{"num_hidden_layers": 14, "hidden_size": 160, "num_key_value_heads": 2, "qk_norm": false, "init_std_qkv": 0.0366, "init_std_o": 0.0, "max_seq_len": 512, "dataset": "wikipedia_en"}
Each number is 500 + 40 x the weight over its row's rms, rounded and kept within 0 to 999. Layers, rows and columns count from 0. Numbers have three digits each. The size before them is the row's rms in percent of the matrix's.

# layer 5 attention output (transposed), 128x160, rms 0.457, rows 82-127, columns 80-159
102:478517502522491489505479511526469503439520455446506503523507509440545486540444481461532446543432540458497448486580528476467464478477527490532568538480464515577520503529453495531542517480517439476515474605446538530499522492487552539493504483
095:442472479511494456497512520519473461437485434543505559509427450481502570539529499499550475530518486446547496430457528501456472512479464490440514467565530478600455543514504464436455493519554465517493486545460508522460516544570534478509491476
112:494481489534502489505467538542521491493493448475526420493551484522508583527489557554600434512495529484583484545521500527517534490513457412457528516517432600467504469465587488520518534463566412465524481509486583387474536556575494544500484527
106:513493453474528494519449464486513451503558551562475472465540488449575480499552537523414551479543516476528442520502553416478509543534481510461563482478471490481428483466492501500541564530519517489533553506412497446472578444469494521517548471
096:508541463506519482488470510581516443481551513475451455474534546473575443485423537533520592521480509452489523551482541562472524521552474544474463454487532523483557488571556519542507436481503573495541521443441547495507571515540466563466494558
098:501479512459490465525554579527504509485515490536459499495516487552464501563461547446521505459465514542455473441472471515481475457482629571504484560460495480471557503539538492439505533494517556556505522530465602451487557433479522524586441494
113:458515509579435511504558438493526465556554461534485523516522572515432487514478505465535531462634507555517464497491494526552547427515503456580534501503525524482511503487492524436503464437507478448444438532491516531494470524574505614528478481
111:538493502447530503529469565475556518473459420454508544483537484529455519440509392534482520494474506558487478466484531537548488449531487462538390489477534506484420555497470423414433505477531535524519535574477487493516484440546538554443514477
100:461535483558460509498544500435528518486525496531454567482575487525536534489486520489482493561491477489572440504460488523483539522507502517566481491549516505487494512557428465440497542604481495494520548523519468531484515446465549507485426480
101:547472434529506511445501525604555430475401475496476508449508588482534441499433616429429464481465435581546476470489471461485461503533439430524505540479527503466546481534510482509507473495454467439465504490555520500435510512536514492479618548
094:450523523498548434522497491491479539521519507533491584560523571546546520535569580489522587468483535486504466536552528493504486431487577460520449488481507494500505622585507473550452472498557496515519490513517515497473505503457537381491437418
110:512487520509501498464475471452444428527480520497526546482489488513528564499489511533562516453498515551398505461529492473502441437518512462588537411516564526472467565534615492531502484509557497485477485493529433523527502474499492499500485476
100:544528517526448425487467480520472436478507535487504497528531446570560549574473505466499553472509560470453449470477545450600518553428483484476558468567501494428480470509465558552502529473380553539475465532476448518492540407496466488556445567
104:446522551553476550504428512598562425479453489547495455559539504555485497521512528481467415588520462475463539517485509461463470557519508427490519405501422495453507513496454514531467530498465455442493499514470480491516437478457500536430460530
109:556525484444590492568493496483539444534544493490497493475548399505533505488587530475544456525515525518447578557491515524520541549494520429527437547503555514510510494472439442399501499505488451503494498503467544482490424539487567526529488502
103:513493511514473523498469561518473483534560531525474545551485441474546462470467456426550456526526563430488488449500569565503494479473500522545533499498597504448527516536494512502469470455527549505494509423500518498529497473462472539430541565
102:532545521435500430526461572444554463527544539503558497480471406487468439524501470553452471532575490500526476469530508562491475552522525470485514582517513430426476524540402522478485483596560464435461527524579465463479492525505563484545522459
095:472548495455479497516556515497530508526467481473463454482447494490512489466590506488458482564584565508488561438504562537479474460547476477435495459472434496441429497522460549498453464516539460467493515521441485496513424437504546473539486437
102:557562557449452363522491460462573505514456500501507577573526480557462527569536511473460555512483475554484494469492438488461487529544461533487483477515528519509424572441466501536529520476451459452534494487529577476545546484479496500478464444
103:523480462467479475509499479501444516423440494436443467493592442526551488436529436469468530568452534582569473570523496529604474458516472512506527569486575494470455559494547528531489479426565471465514453560543486503478523456443527519542581495
110:484496530492489490520555482506554481482513494519562525549489482589556537483427506491487472510500509470505533496449532504467497502478466520473528570493528470437460497468540496552476473487503520468512501524430485508514454529561475506497527515
100:406441515407509457445489554456491525514468510513499529537506558496510427520552536477410515454569454549475471510413514525517556482544505520520519468496507449473521522481488502494503448475513452494493541553558501461478491504515537436481470534
099:509521501465503478611427490554496492512464524498490468477507565524537557464456476491489532611496538441511484509437571493483442503457531515540532557496451463609472509509460526526503561517548545423544566484506497520441457423549561575563469451
105:467421500386547525494492445507562514459503466435503504529553495514497511486439527507571504516516501492486480497550498532431481487561458469467451558585497514458550481534528523395541468504471579505473463491461469416459418440503470519451493462
112:519505477424565481515517483438533420437455482486491429570484554495564544441480455509474569463454485412504478493520491507519565545511493497526513480513492513458553486470540525436497489481468523449486517491558444541528452472548544486540516553
101:548516500501489464525486489507471563448519522532505441445490505449492508546453439555436480542541517529544423471536539440531549442489479555435415464611484501454476494475503531536538471506572481448486490545564531513448569505444556481480486470
101:524463540490516554514526580450491520454430549522568561515510525465532503441435470508494501496497565480530539517482500559465542480481551515532445457534494531504541539508475445511572467498485516507452478563476476512485434523566511423464472538
103:541389466502487514537458589530572504494503597484478535489486512469497491495428510578598517459543542566465480549581492428519515619487460504509567438509504524513518472459510498495518509564500500518525515502478588527570513509460528476492496514
098:499520456438529515511508498538506497507498553491511443545573452487547457445521455509525490438501520498493501485420520449484545502497498560500487489481487450505433513613545548565506524473533509508460441477454557449527447487495477537510471394
105:511474498495462535414546540539420559523454418457505459469470507498465555521516506525541508518460573500498517536490524459502507484556471586485519556484499513468497561515444455486523501553496435441528526474513555558572481489502474506545555521
105:456519470463483529494484440598561501452522539440478473526483541447489502514483527480518518493468551375509473448476486549518466392439537515577477504509495435553492471510524404566514539557547464458558527523469552494515529471549491467535527572
107:488540475437466422495467433515464475583455532502507477458541491538520477455544471460574497501495485532462473506535460517448485477479574463470516464436516513459514445475460479583499463516385544454558516465501561499500513524507464472472481565
109:501519496498476494468544550535483518489470452480502517524457500506449422522493455489501517514543477451504465534497495477478533535486511525542465503421483485470470527575517551565571425437446472540532569461461432389547436452486578539521543456
102:541486516473587505527434416460522516553571499404466500517468425483454472457499519465531563508512528522517484502499472479492507477489472494560518523540505491496491465557510501473440510431444498517488520516472535496493474460494523548550452491
095:484451555542493527528538499543479506504506495500467541558487517470470555488524494515512549536447546459534506434476464454504549503540531451492404550530509550444436406438605522493510496489499483425532490567476516466591525503563449424489478499
098:468579513503456550493496400480504506485567530452560472501457541456528525565471499500520494521494548542478556405490437530544479538494487533547505535465483498485579533524515539512495571465530468489540417511527526525497519493544566578453539506
090:532436543581486471510518527499470491564525483552498505417521518543516531504409511515589511511560483482428544454527531505427498418407542501579518537451499534474500565464492503542482511458448468542580454502505497463547421402484505525574557550
097:563528547523450522564543518517455554431551522517512500613504497528444501503477486548477547542531525482529516467524528418464537426511493479464515479446451416469521507595535497503492542435506481483464542483494574523513468484487529435577582485
093:474508500530493476448500567429477481446558551575496546566531505525523532548452513440543498534563485454521551502477509453622497595516512585517495506499493504478467534486565528531482544525447455487514540496469498506487568472475510468502530535
100:529508519498560484510456388545464535448446445488549537526547501482509495539434514471437496453520536478493575551463417500458429474450476526523513485532476497478439516568453479426510451485571480466468544452448562601512457476439431506504527546
106:506556467515516517475543493494499568500513524505519546535517450539581455456479496558541435557485565501508483509569508498443519523565541541519512573441542547491409438472487499484524503496546467422542556489512524609511504532519449479524513472
107:545478420391448526499494527504474482525479464544556566487528514452471512464504559508472419603497518557550489474548530530439474472440458548517462441516418469528524542483509514531497476506499541504522455489573460511576450467442526510440477502
100:512512550480446521457464481509503523509550485547442512518508540475504508537450508481457518550510501437504511533503458451513502551497520473454558553493508531492558523506496466500459486521446556484488580571508571505514512558507462511433454514
103:534454527504513507508516576471486551515536494561554513512489526551526540538492491420565490477533547489450463527506444502510450424564427502500457477486543429507570522470463532487544486480509527491491506526523484505414482500534532500475566497
105:427509520482498575545506498482508543494437554556571443507504498478508560523494484456478523505430486494588504480502473505445479480539400479464509460447457405502479465502476539463529446497405540491499454522502560583471509491463585526473466547
096:553559459514501498513568545470515553380579497489470481507469523511474499465477509513541551491413482539480448470507506497507506437549484572531503523538537504517447465532400449551499516495532457559532571457471430499576478505431540531462497449
# layer 5 attention value, 128x160, rms 0.205, rows 83-127, columns 80-159
108:516542460499489513506474482488491486508542496427508444501507563517467480473546526487413440490504538573430482565510469459518554470540589484515500516490489571423462476480491562539551503464494575487492537486583502498550436472483513511390509525
113:511514441493506574532471546481461462516505571526538548523455517497535457517539538403410549516477515472427495499480485510519512536528478566489527478484543447571480545515414482522497461505461658537526495524564503568513497454450531453541492501
111:495559529508467532508504559499505506478482464496495542544455477551436483483428498524569441566518445506428534523507474490501500520446422555545505552456524506587524502532424516527512502503465545487486485509631495552495376556517487422502537490
099:475446481457471511524486521464416526500521559542560535564436475501465499530506514529471418514496434525507474447525457510513484521470529479619534540491417500528430560470465489456499573546434515463430423545575487513511413537546562451558527462
112:528521564489490535600421448472514478489505498458510509509474496542494508493530479503476549538498458502543589574469496511525557567550429454522514481615479518560484517492501535553481460495489444515526465429530460483481484560522491583443527552
116:510519466384513544489429526540467539461478573480523522520533426477584540466475516501448462523376496522512547506482515439477477557508545531468478493529469493490508489463487522517494480468506532483491600490536476492447506492427538418486490556
115:494503445562504463446510469448468437569465565514461403477519527466557485520482591478472460513492485503509518489456444419508458497452539536488589498512423525486484509521533513549513471458491455448461496410491540530468514539469491497527512453
108:526457533438536537506441524533474462483477564471531485497400524487425520507503482539495529428533549497405505501513525521505513507525519501416480518466432505492496510419602563568460491443521464509482409465475504513512457570490495471538511521
108:481543563460475528502482477420412516508572556550518564530481477540404493500525448541551494486562534450480528552518461522591485455466536545509525518555517468530503462507460476533528557473578532520552525461448461468551576438532552501519420450
106:547472545544473546468526471492503443498479507442452488447500417438416530503537399474497489530423497504526470412411444549531502511485469540539480498494494498511520441435525511448500493480436529542458539445532464466595524559537515606499557524
116:532471500501513509553531459539548596477512529520482513515531501519487473535498563484488459499476512428591514501488554478484524569502431492417516515519419456483549427475417503463523531407480484443495478545456556516535539523509538570509533486
108:473493517493514531531530516502514529526526475526535551514526537483432460415492480471508478577447497528562521513555495454452472480533489529533453500464461535583528490483493475422448418515564527440510461453491514510563396557496495563432611514
108:463464451465452485494484524475430536457555459515502518484493520480508447482474521539452575477564522510496498529525481503491537455525429500464459586503526468531520495466503468429597536483588533432534455512488508511527528530533489415543603474
106:431494505605432460489498563505438548467429508498500488542447605517495503459470525514449541522474506503513446408506574439497492487523502529436568466547517478459568417528511514523486521514542532442552528539469464518504605479497492549501497491
109:509482501461458446531517505509538496501459502482563498486549553527536480498571535603472550475501476493541509547484411473501464554521559538491368503503509499541518500476521484503504508587423439501488437561502490474506508583518514504495441505
110:499523486575485509479564507513483571465529556461452492491493594515513572467542477463515500481534420488473539542407443461476520476520471523539538498471528498553522546457571445494482493513426528539508455519413552520541499485492444595529505499
107:527477472528558503449453485460480504463577474455515493548501542490488528525464536455529509423420461481494414546540454500501483513465492541578515506443533501453531540508528469394544479476480561520492501475544509496496592551541487525504486553
109:475477437560509616468538540495436493489489511494493456463499501489522475426502513501614479484488517460497542468483551527525531525463481483559464506536362456530488401479557482519458481533500516550471525540507471533479459507491527498547522531
110:537486545513530520506523561497541478545574546569530512466474552443536521524443611450547516451516428468447458483483431461445496528481535440471471509509473480587471494532443483509486521645511516523478516459468558499471484465479447530425498514
113:479540508508489552470436481458490540456489501490442532506540600450439455489566435475542525471507504523490500472552534538529495458527502415497531463512470516543485498492483524473474520478524530497483449479482529469485513476505548509483442477
109:542576479629453570475450456485478483463502540468473482466473415532532538546491468494604502559494543470536517492522490464496479547512497496439471539551539478528460492514520500416509489522506519532505477426508495471510533462467544613531480499
111:488487453494500476438522579483494473498534477538554503610487510483445471481507485565493471464511397518472502506510424484501537522490494462519449509508507514440505465525508424467561448477461525573479443511496559508515528558451486505468566581
111:577559520567459469544445559503462475539509517515570465407457540523523472491509492479444488562485526538469557515538539488556532514496530586489521472440532470540514473468473508561500522464537441492500465519522498523533555593473523442484458497
111:463504481511470520463490524518462560570509500420525509487533470450387520518541561470504504582515522538514480480421493507467467450458481481498496535458525503569483506546504497528531506514571443571525506483487536492548518497441495549552535498
109:491561444582457493500492491521485478534431507506533474559492513540582499487537597563550482497445497508442545515493474490448462580472465449507549534456524577510558492547489437474489445476472564581479532508481493491579466499518477460447550546
111:513531451510529420520491453511470454483536496448500469541458435483501492582569508536557487475518466502460466507524404511502475535468408471492480523538482519472469524488483492427476502440492488506566542427579475506531589495421467548503496467
114:427588526523468531441517504467492470521542426538554520510483537517531526558516493429408467555396454399524483496445529492491482374480520501503436502527487516490452519540521550474506468465461535519487507526561450493451543480557443515534475493
108:500459584554487523527513550525548488495529476537502568521460499508444581549468562459517513525499508498491489481572502523502467508512496459573536459432530578489522532407460481495536470554494490464493514495518472497492563528566586471521565560
113:514431529565507465590471494483538484556539531503504514550524507529547492469458521493438435423464513497507504460527468558488459458423520479435459490488459501557532490416493547481448455403520562544503492520484483443465516541478562472431448503
121:544482516575497493530525531419504485485544452624515557496506458533473461438548497485470458509574439583535518547516492516521522551553500512469565518490522527408525514495465493436540483406459589547469439447481542482486472578463473514528513443
116:497472558590513565510522605460556561451549461551497491557543438515531511486473590522506480543520520478525517449476501492558510514578439483515503532595499498518551560538520476499457542497538481536529477495494457478464495424477536501479548456
111:508468508472516504522443505459475520532588589561502500453491550496503558498430513485517485476474498519484516493497569539508513459495480492561537504541539481541477478442448479458536527516522517481450436489511524570513571523523446489470489473
114:422456543505407525499520533501495552473464519523552538462537578497461508459442474462501462522474486539466523508450518482497460536484525450450531492440490553500500513470489520502516466556481497499397459481462461505516503483485507459454509523
111:546536456450488513449434484507532477467433478522529503447510540523554462475473428481496410441526503571539467579546479507490450462463445460559533487454505468530581487558483518594495498495531538595485573378515492522456460450504507560485521530
113:476438474525554515492442597537474533470405558559503541496539409510475485431526510446506534498521454466480429544510543470490510451492550530444498456513455565512435467428445468518511527458502551528487491480489483445522475535423502538522461478
103:472522480456528539518478482449549494470456543437490496562473498478511479491498530460400541509477511526565468514449461469545533538567492455425507493542433447550485497509524483438500462610597563458469497485505467489439530587499486545446436482
111:474474466508529467419478481488502445521456439495512514433494514456517474533515469448500491491503527535483492557501431544478580550494493475523477541464601519485471485376446490514566446543543514512468417544513493506553523515513522552334510467
102:489493490455447592538506458508498456521407481475493445501434488461522505462535500572502501490478502500515439459506491463411481462432427495528550495484481559504468548464477482483545479476543539526466491579451490535570370494522483595484512453
106:441453467531427534510569568453550491530549576473532484505530524463441504516568457470495522551490516522505460467548577477582569492538495472429462529491522489487568522429518460524461586495446468539538422493496466451506503457544574450449513485
110:474466494540522521497480524555514550504517489505495511480522516494525521511522493508447562502486493511414491444470480535491454474459468513538478496531466468496546551485442477471512502499501562543445477537513509454475508550467552508449458500
113:440530522604553473502458524458507527526499524436453423499476485538474523517495479479551577441460489506473523571493473541474531527574477447511501479522556498489488402553489501497531552448512459486463485480477505465437583517578509433536526427
105:453502545506550513542568542512492474552495494525516469476412453464524497488503512509562446434531543508519509502503476588509448433516477524507438493490480545525475507469474520539535514497501441515478401429519477494552510508503477497498591471
113:445564463436534518488521433504552435518491541454449501489507471451491513519467513547505499503495559528472557513501547497469524572499527506495546534427478579505468475554594525490463533485476573465510439515447446495529511500425514459501441488
119:536509477511471462498451482498505485489534429485472473489496483516441474536481556510494483495560516499382478552500510485536565467551598498494432540516531597522483521511556463519534577506531488531530542471487461444520511480537481460453556489
108:483465545507538451473452482528443458599432520529497439471525496481489522545530474486505483484561550493471505434510515537488460536365577507471536548516455501540530519433541542434467436478509544487446423517510605509439524524554441464548498532
# layer 5 MLP gate, 448x160, rms 0.248, rows 0-27, columns 80-159
102:513553569553541504507527495470416511484520556404452563558603512487451498507483552468570529506490494475513532500519492462494454473549507502537498530488404569476539483509458457475443512516461516506507480497531447482500434546556455495490560516
101:475446542534491498449453537538472460474554561519562498494485533552473570535423496522487553477447472497497481442520423497483431530549526520526506533481439484538525499494522491562531469507539540573527482511557526566483553458451525487506562574
091:546464470503537531504482528463470495542499450502535514443444460403500523498466458475529541480535495489479548503551494540576546508495523516502516435532525475441483471507405416505455520465454492466498480489476525494410524442554495512526483516
095:516541466491538478547535443494455564502603518502487491548513489569538551494498423475521516466457470513389453501484473498552476508520521541507488507420534458445517494523484500461466525517567448496481485496515506590471489517546471446520500562
102:472492468555509502479519521539544521546475455428545500503464479497532454520515540536487550454561488395509474551494526485488562500492511526498493428511514549456535498457490510475451485501517499500516521492537491490518469487425546484477506543
103:476547482526529522425526468425533478505512509423446460515490563420481525432451509522457546510521545524511459503420555497477550501478477492411499430497536562502596435545484539476466434500568460542522509507488490460428471477467459469468486488
096:477472483467513373523556508470513501507480510443447492588467490449452550489473499557485503505542565503537502454466534452533552475527518422492533537456435518530537493492538424516542430439538446557526551520500447475478473561495480491544416545
103:534521515528497443462534512548459502535504471538440513516522457557495470449510474459543520515470471507496585472505506529470481425486591522512443571397559428426596442503454478441494494463542546510492505445487552529517567560495478458458441506
093:454446477560557524470469482445400550553592525464493553503504450547508442579474479553489491497494517503504545547493457537575538573455505546473527498486431499528553488527506456490513506499491480445475503486511554414470511486529512506539479487
099:513584505518471461517402540490459500515471525515510543517540522489446452484431508425473484471516454540569581495540542482428468462475519446525489516524510464583510479498452419491493453495527527526492470479533532549453472570491495448563491396
104:537511518450459489462528534568542530518520524488557472528574524563511495539471514510457466501509475477506501537479436474468407436482557507577527471508514455547522554436538439546488559471528466540474443550464525505518498415480573498499558581
099:523494480527527502510500425561404534451528507516526455520523468501572556536509522415566468511410536445433500489448511466449527540550498466511475462592523499518572540490440514478462524444494463457485487513534532504492523537536521556491495496
100:472540550544517430545539501504510453523460493476453463568535566568500504484582517514480509492523476481497426515483497565446566512453469443488467475453528564514536467432523504476445464475511502572525537498473512424483499532479551538436572514
098:494565455493515584460464424523533495560497460497493546518523478455512495420464446530423519527472443571543466538544524463483461490534475460514484435519479521512481509549451426470524557493454514495452455529619475553514496518524467547531514521
097:517530579478510448468537530481523473503482533468479483500483529537506549438504522554541515502466537539454517491532540438528519493500520434475465517468541558468506546457512451479524516511499509488495518539472473504528451554485482507544441374
088:502515556449524520559536499572477482526521472507498517525460487415525483533500521473391463454496463480403474456452522445486525506505544574481534492456532448497475456580431524529520457497454470504437483497543515403490519477525567520516490550
093:382525502619484502498527451503567504533501497524480560547514556471504490502511548502450504496536451524491457481586511526488463458438469519457504483462487491486536545496555483500494420455555423531485538529507508448494478525513524459527517514
101:523510515527462545492505460525491511444470502520529459507488554400512509510502456543535491455545486488530502524509505468495450492488518552449540504501489544477516442495391482444509540528604431559536451560537452578534546486506500485523496508
091:483509472529516569514511473617480492503497510520446510506488462511491429462543552457523485535547475497506549424477505504497471439502517522432448487478510524513569490565489527504546524466538488486478496539478545523510521518490504537481505549
106:506464570566473506510466428500476563565524508466490532525495497500463511520550485514488553485476450464565495485467512460543512406452491532559474427449487452483490420436506458480463539522522577598516484537560487587512549463474505444491483434
092:389531526400534489504464515568562439496492496435464552541481499497529500515459463568498571483518500472454517497525559476502486511545508511488510480537403477490434508510540419518572527482436491499506432508463476499552446574507491475481482518
094:617456521464529454504516413530494438514493508502472558483461524512484442468462491510557441507532592455482522545600492495539473553435494507467506495481558498478487492480414501484496521480495494577553507481456515512493468430516483540523563486
104:495435499482523473464506480456525492534527558518497446559490507492504456482494570470482530496490474516487542559521486512551521460492556465439456468575545507495544510498516469557522515493515567501482424539532442432517390497514427513567540505
100:523452533498424509523554498519507453538525517505497506455431513558466503542449521532555521475421519457450458458481480512480537461490508458507452504527487550456495523495541480571545509529402436539428472469487500523459452490491470534489428486
093:494427516489496471488528486484508569575427453440453420502517525538493564525503533520465528588495448442491445537474479449602581499558443551489479535571442446526485463451552549470471431520506498530603555513528544496559514523453493548503504446
103:393521461485526541429430489517433530489511491437513481533567497473525529530476533565512532537514492465607498481511467501477412504503489515534553481540501518450554509580471543531451517508481522544581484527494579468453535493536549499401567487
097:478530471427542536514442499553502525521505470514432524554539514527552511549562436490463586474455477529535515521534578529523483468515518515435468500503494460461417532460536451470561499507510495517462436464508480523420450453524481493543448503
097:428499465529524528509496553527504516566587557496415443523468545483513477526466527446493466524469495491532523480470573531556520507531466465552511446434521512465490565508493451521477549466561518473494499499478492641503511512491430459462420513
# layer 5 MLP up, 448x160, rms 0.268, rows 0-26, columns 80-159
105:524523515516520533455501511544467475534529521403501491573464461531459542485501440508545420448452487434511551512458439548533480462551513524575520496510571533487557432444448452517479440469500506465520524559513534465427442564503540525515496473
105:522508564509434436532475513546563558499545484500429471504507488512451522425557516424529476460575435472529447525516520489484444472489498472452543536447483587467527525468535497439510479496449479478458540556451420446459466512522437496574447490
085:503536451479506515527475522481553498460473452444507527494465512469542441490415482548556510531498500450501466567483504500492481450459498475555497567470470534475489419483555464525471445498443512492500590516447522464451504493527417453425541461
113:564484491525460553511469478514540407432492490532450475552559509547482522468497579537479447568511508497479517538560496524441446455511487476539498436554546524516521442468451451569537495514474538475461578572481496485478561468509458481495524586
097:542513472451454463505491511444539498563450495489462491534487482526484595511444487461423443456502573573496479471597424506490547466516488488496464509489488446545509543479537473508512501493531474546518493483509542545441501458558503510524578561
093:474493533480477504484497526505451545503497375542449458452451506446487527496465494507522483463573486507549547486477496504477500476528489564448517509523414501534485505551509500532435411485457544492527474545534553527470564501549546506551564465
104:496514469501441642537523493472520394488533419511464526504435471496482520444512460493477506543539547459513493475521485561374530459484533538500549495586574420551427466523513480474409547512446501451468478484528515456506517460481500490521520517
100:535468537474439498540451492412502602479488406445428504466443478486449504513518514465476478488532574465573495471438480493479595516473476511464529435570504481532432497460505505476479468553507488505516485533478486452559485486501597482542515443
111:513527575528486484545479501483485493541470522520475552488445549500453412476525498461592524461497521481455503520523533540520446515438448488522575500470449516457481477391546493505450450585519541503534514581527528447508521506467487498480525506
087:496421514492511508551534608475500523500452502498478504460479518472585555513525497449487539430428494478476424516556415512448568484491493560516504499485460486471471527551522501464500515608566537567472524466506486509575517490453481576513586496
100:471501544471531531520467500521505441584502493472512560459486489508519426549550493494538477464525470486489424576491434439518496486507523444548408451517540530503498568436502510490494553503541598505540522510488500530427474498514510493482503441
120:571528459494544461531510448493487497548567436537453532492474488527556515488546547513517505453488504408537505451493481471521469551541469556524566490494491547477479532459495549497453482470563526502510454510475550496546483528557504472558523466
102:518524549471486505513447537556462549415513530501500576510429498469549512547521528531499519515460451560516606479466408507482441502456486465538512488471478496545472541538542499402467463517571536523515556466519520499440435466533432530507503507
102:533561513491436486476496550482434500446513527490577420480563512548474486550468509517453435434521454509535518461550498503502484470487534448463463486492494558443485507573574471561478500552539487500418512472530508425504499555442479441423471443
085:462500566525521460488555528507516460538460526483455537536375496531504529471528509527556480529521549477486528485549464437512533484505528519477445521501512517466492520477396480557579469470475512438516539480502477514498428528540499441590441438
097:542486577550529518546570511523537493535474557465499517487512513474525508494504430469474415501559508442576565498471515523484519504493543616487497563516469464473482444484552544504482563496463464496495522507545477518522504464468445476555426460
095:546526523484494517488453459505504428584475479518524481501516486516489485506467509513541422534507527538462599562519458512598508502539578503495568548483464529510433497521488538486483530521501483481435553510495515454399531543463517477448559473
095:465470462501550515540428512537457465455523519532519546458551506488598552526394448538468428543491548508501496487481504498500493477456427441488562482493482543464547492456543517521541539502459464459565495469470524461503400409561503530530404521
088:496500530505501557487523492554438600479502529453501552427522472561498587449524509491515486479477519482523528475509561469420479590464519478456596551457474560566524488547446502505449551466449468516483530501492482532495518475483507467504500532
102:449511505442491541500472528491503549489505480379516496512463548466465522472471547498534483487534492470503459570466450547571540522596468483496459487510464473504456524491481583503493516490495466477558529459557479507478423524543514524512493437
089:437497500513506532428437434518483456440573502492495516581489547477436539599451530490499499530494483470570517517483480507542480489484478476529548453544494518497509441590493462521538441543499479590441521469438479595545472523506533498473455580
090:550444489535516509534504501446501499470506511449508522461377454502596480454477498514506436507542555451465441575514523540506518529431494526481513438523498585508553480487537545462550526495486430487569485560463442461519446491558484509471517521
112:521502558525517592463522504467519529440508488498496457433466495583465436505505601572425510506495508611515456563437507466522516450538520534534592498451504446575546487506509530537475444518519491534459486537532502433527547469495445392501496509
100:516482491458543440462563479476447536467540489513532411463491425476464562576471502521416521491553589563506557521448543517495521418498429441471515555549451447603493459453436465452522622529495512508525516494537530487486503454519560491463566509
107:549557486480544500442488471542482564523516493538431398525529456489472497522550521465427514530536443468487466524564506459516436491486513461472517515554523511476545467455507565526439510426472460492534480554501552485500461431481446519469459464
100:511551493452482527442529490543450551428506527460472527473590489529431488544472501536513552507478497516512546486468523497519466558519446535507508501487457521529513517577478509520451547496455490577473461517488504614455504461572523465487435415
095:531526566490554530496481589537479470506495509471440493484467533459457567564490548491499576447499536459547493416515573471472580491504526515550500521421537549475551424517531572522455429480477427487561444523473480478489420500539544559477532493
# layer 5 MLP down (transposed), 448x160, rms 0.142, rows 0-26, columns 80-159
098:536463432510494423510422499542522608512419494527476521453485536498534534473498511551479575584527556564536502488550564533434474497521514479472490505475524523462473510604482457587448580490477468512458452442458508592439516510516524459516504476
097:541467481537544569462480512446455453567432493488471467473560575501538503472486424483532459516463529504468523450503490450486523498440534488470552517437484495491510492519569531574514566522464530448559535490573501534587547510508525481442486567
090:444536470463557453529492497530495539517432518481587481567507420587456520523496506550530512448447510585519443499484467422485483475554541454565485492499454493531509471545613520516484487545468448494600495475465472532508512540527513493433517421
100:493492488491502420491501490433482504506489528508491505586515472481395471465394426512540502458521475510539434438436516440457549502451477453458485507528500497488543520474549540491548501427472556498506487509458482615480487444434528452518531513
099:472514543570519488500516509523576463448477460500491480465491557485552497470450439513479528532527514378533539485473531502428504488491526544498451549614490520414462504546441462506587531416507505463417458451474531491498536495501497441461517417
095:574528565507452606516539506492468521441490557457505573433476526515510485483505475483487557548523442500473523441587534483482499533482461471499561479516429440558461500519424504470527538537507568466455499415530465511504497471496545481493471476
102:539489464497503511509513552574559547516537444519474524473480469493500482453402447477444489464475500562501537507515492477558574484486542464506474447509526542471535454499442489423514438550531463498494590462437406558612484502496478492505490524
093:481487516500445512429496503549495525473516531497514509520423474518463480550450518464506448441582569548488533466443446497491501561513487487510517474590492534501449534482525500465494505487448536544491443540495467520517489428539470458493462604
103:457477491504489432465509448494530489520440519496476567477500482568509520434505584474501517502467439473469501444448514442508557442507485461481428444415549512544394481489482560482519499448451461527412479447559477503551480532515453521507475447
089:518488504499463514492567558529549522496509536481466489523517509483477480495532454613516436476499513515495538567498520467570460458516484514532484525534524496470469447437458548525545575482426515465443460495488534480502529424558550493583476468
104:490476509481513509469581499486489516455545502493514457541524535478497563517531433542509472492548535459560513507506541448433476498487561422502539467454469486492553578473482480532576524553610488511529480480536540496478483482548488575486529529
116:538540472578520508506498600507561521433423514448468513517481512505462502493467563501505509524477467545498513497477502484528457428435426517461476494488525502518508496522583535462457461511568537473546494489455459607527543458534564550522518523
105:461482495551456550494512512515502496508464447454536512530492485528462488448439480530456533481532515490540514481511477484454454479498468481527581548384480508557443445456530462453471442517518455575469527488451506488430480521462472531412513493
101:486485532453506491505475451493470521440498473570434478519492500511523563499501429430541512473471489500480423470541508486439532444547484517493413556422444552429498460462545511502450475489445435482410546482496554411518462498474541510527522494
107:515469423504471570584441475504454567477513476516522474477537459521511465614489487505437509420507453509472485482514445514440461507467458511543572464537495449527541490543489565480441503533567534546500465488556511458483538480454480512447587566
097:541477460487491535498455490556526487495539464540473497508516461560453526532525572551485472474515444473439475464431520492518469555467523534480528450464498436465453558579521536575544553505510466511443474512505562447486533538471523533464495512
101:524528479471520474528470521474509531541560518459479509522525511503434441485553442500454523496545518460504441453441531496396510497479475545486496500531524492475566574463471505469480473470511503516452469437457483529574592528463488557463557505
099:525481508502524531452486519523488520482486538537500496493502491472466436487567533566503457493504460531511549489584472562530451502521550584506463509515466425534501525539497484459456532505563410519536493544501446540521529556560555521491569442
085:403431447543499510522436520510463461524491537530498482482509513513507497469584486522458533571517475496519456497504445480487493519563508417411415487477563473460499577494522537549493532530463545470546517495447450472445512568478455509478526412
103:528556484531476462480525409544443572437495444455444531553498495434523549515535494502549484471546519553482417502448535470475478538493602560486430521554462509495521528540483499600464487463509478539546515492472510453470480490468442522522464494
090:497465570493492481542468572515513552574527548547499520485522478579511479465545521542454494521455534484468396490440519541457522534505484484503538554521529517481514460467535512535441500456541470477460501479593492432533538472484504530509531467
095:491453476539577457529466553449476524486503553551576487511491478586501592413482482535510453528518578494446508476509457559469497526537494467469499489468494490545514448506471490484434463533500473452572554489508526537487450477422486594482568495
109:484527441531510555490460511488521468500477493472390488479440471497547502468557470547542501449465575482543521495470469439481523527442477529503440481496402488528458442568516514478550550472546455454472517496574525538518562498525445483505540451
096:562453460484432500473448455514505540510395524465502490480506550568522488556473506429515437449476496469462479498496553486530533486539487544515456495437582520510503522464537557493472512504531532542569504492473501486470509408510532526428514588
107:505509552516486539439506541521526485518500410433465468469548490514443511490497470495479489522480545433501474442424550540539559508533545460464553523489549502537458478471470514498490560492463577474498421561422478533495524526483547490491451432
098:536524529468497531444536523509527530546463510460476463494527469529503606490505480589524462452556462535451455531480458462471507561561476481497420500428506473456575486561545500563429512436460525505526512474487572503415517516525479498488551505
097:545564462521515528548433417472486492476573440553443499510510472538479510499471458429467533424534445468504512547455411481476513502498483555524477430513517467544533519460439563498424541527533488514491503549475503505514458506553457564496536492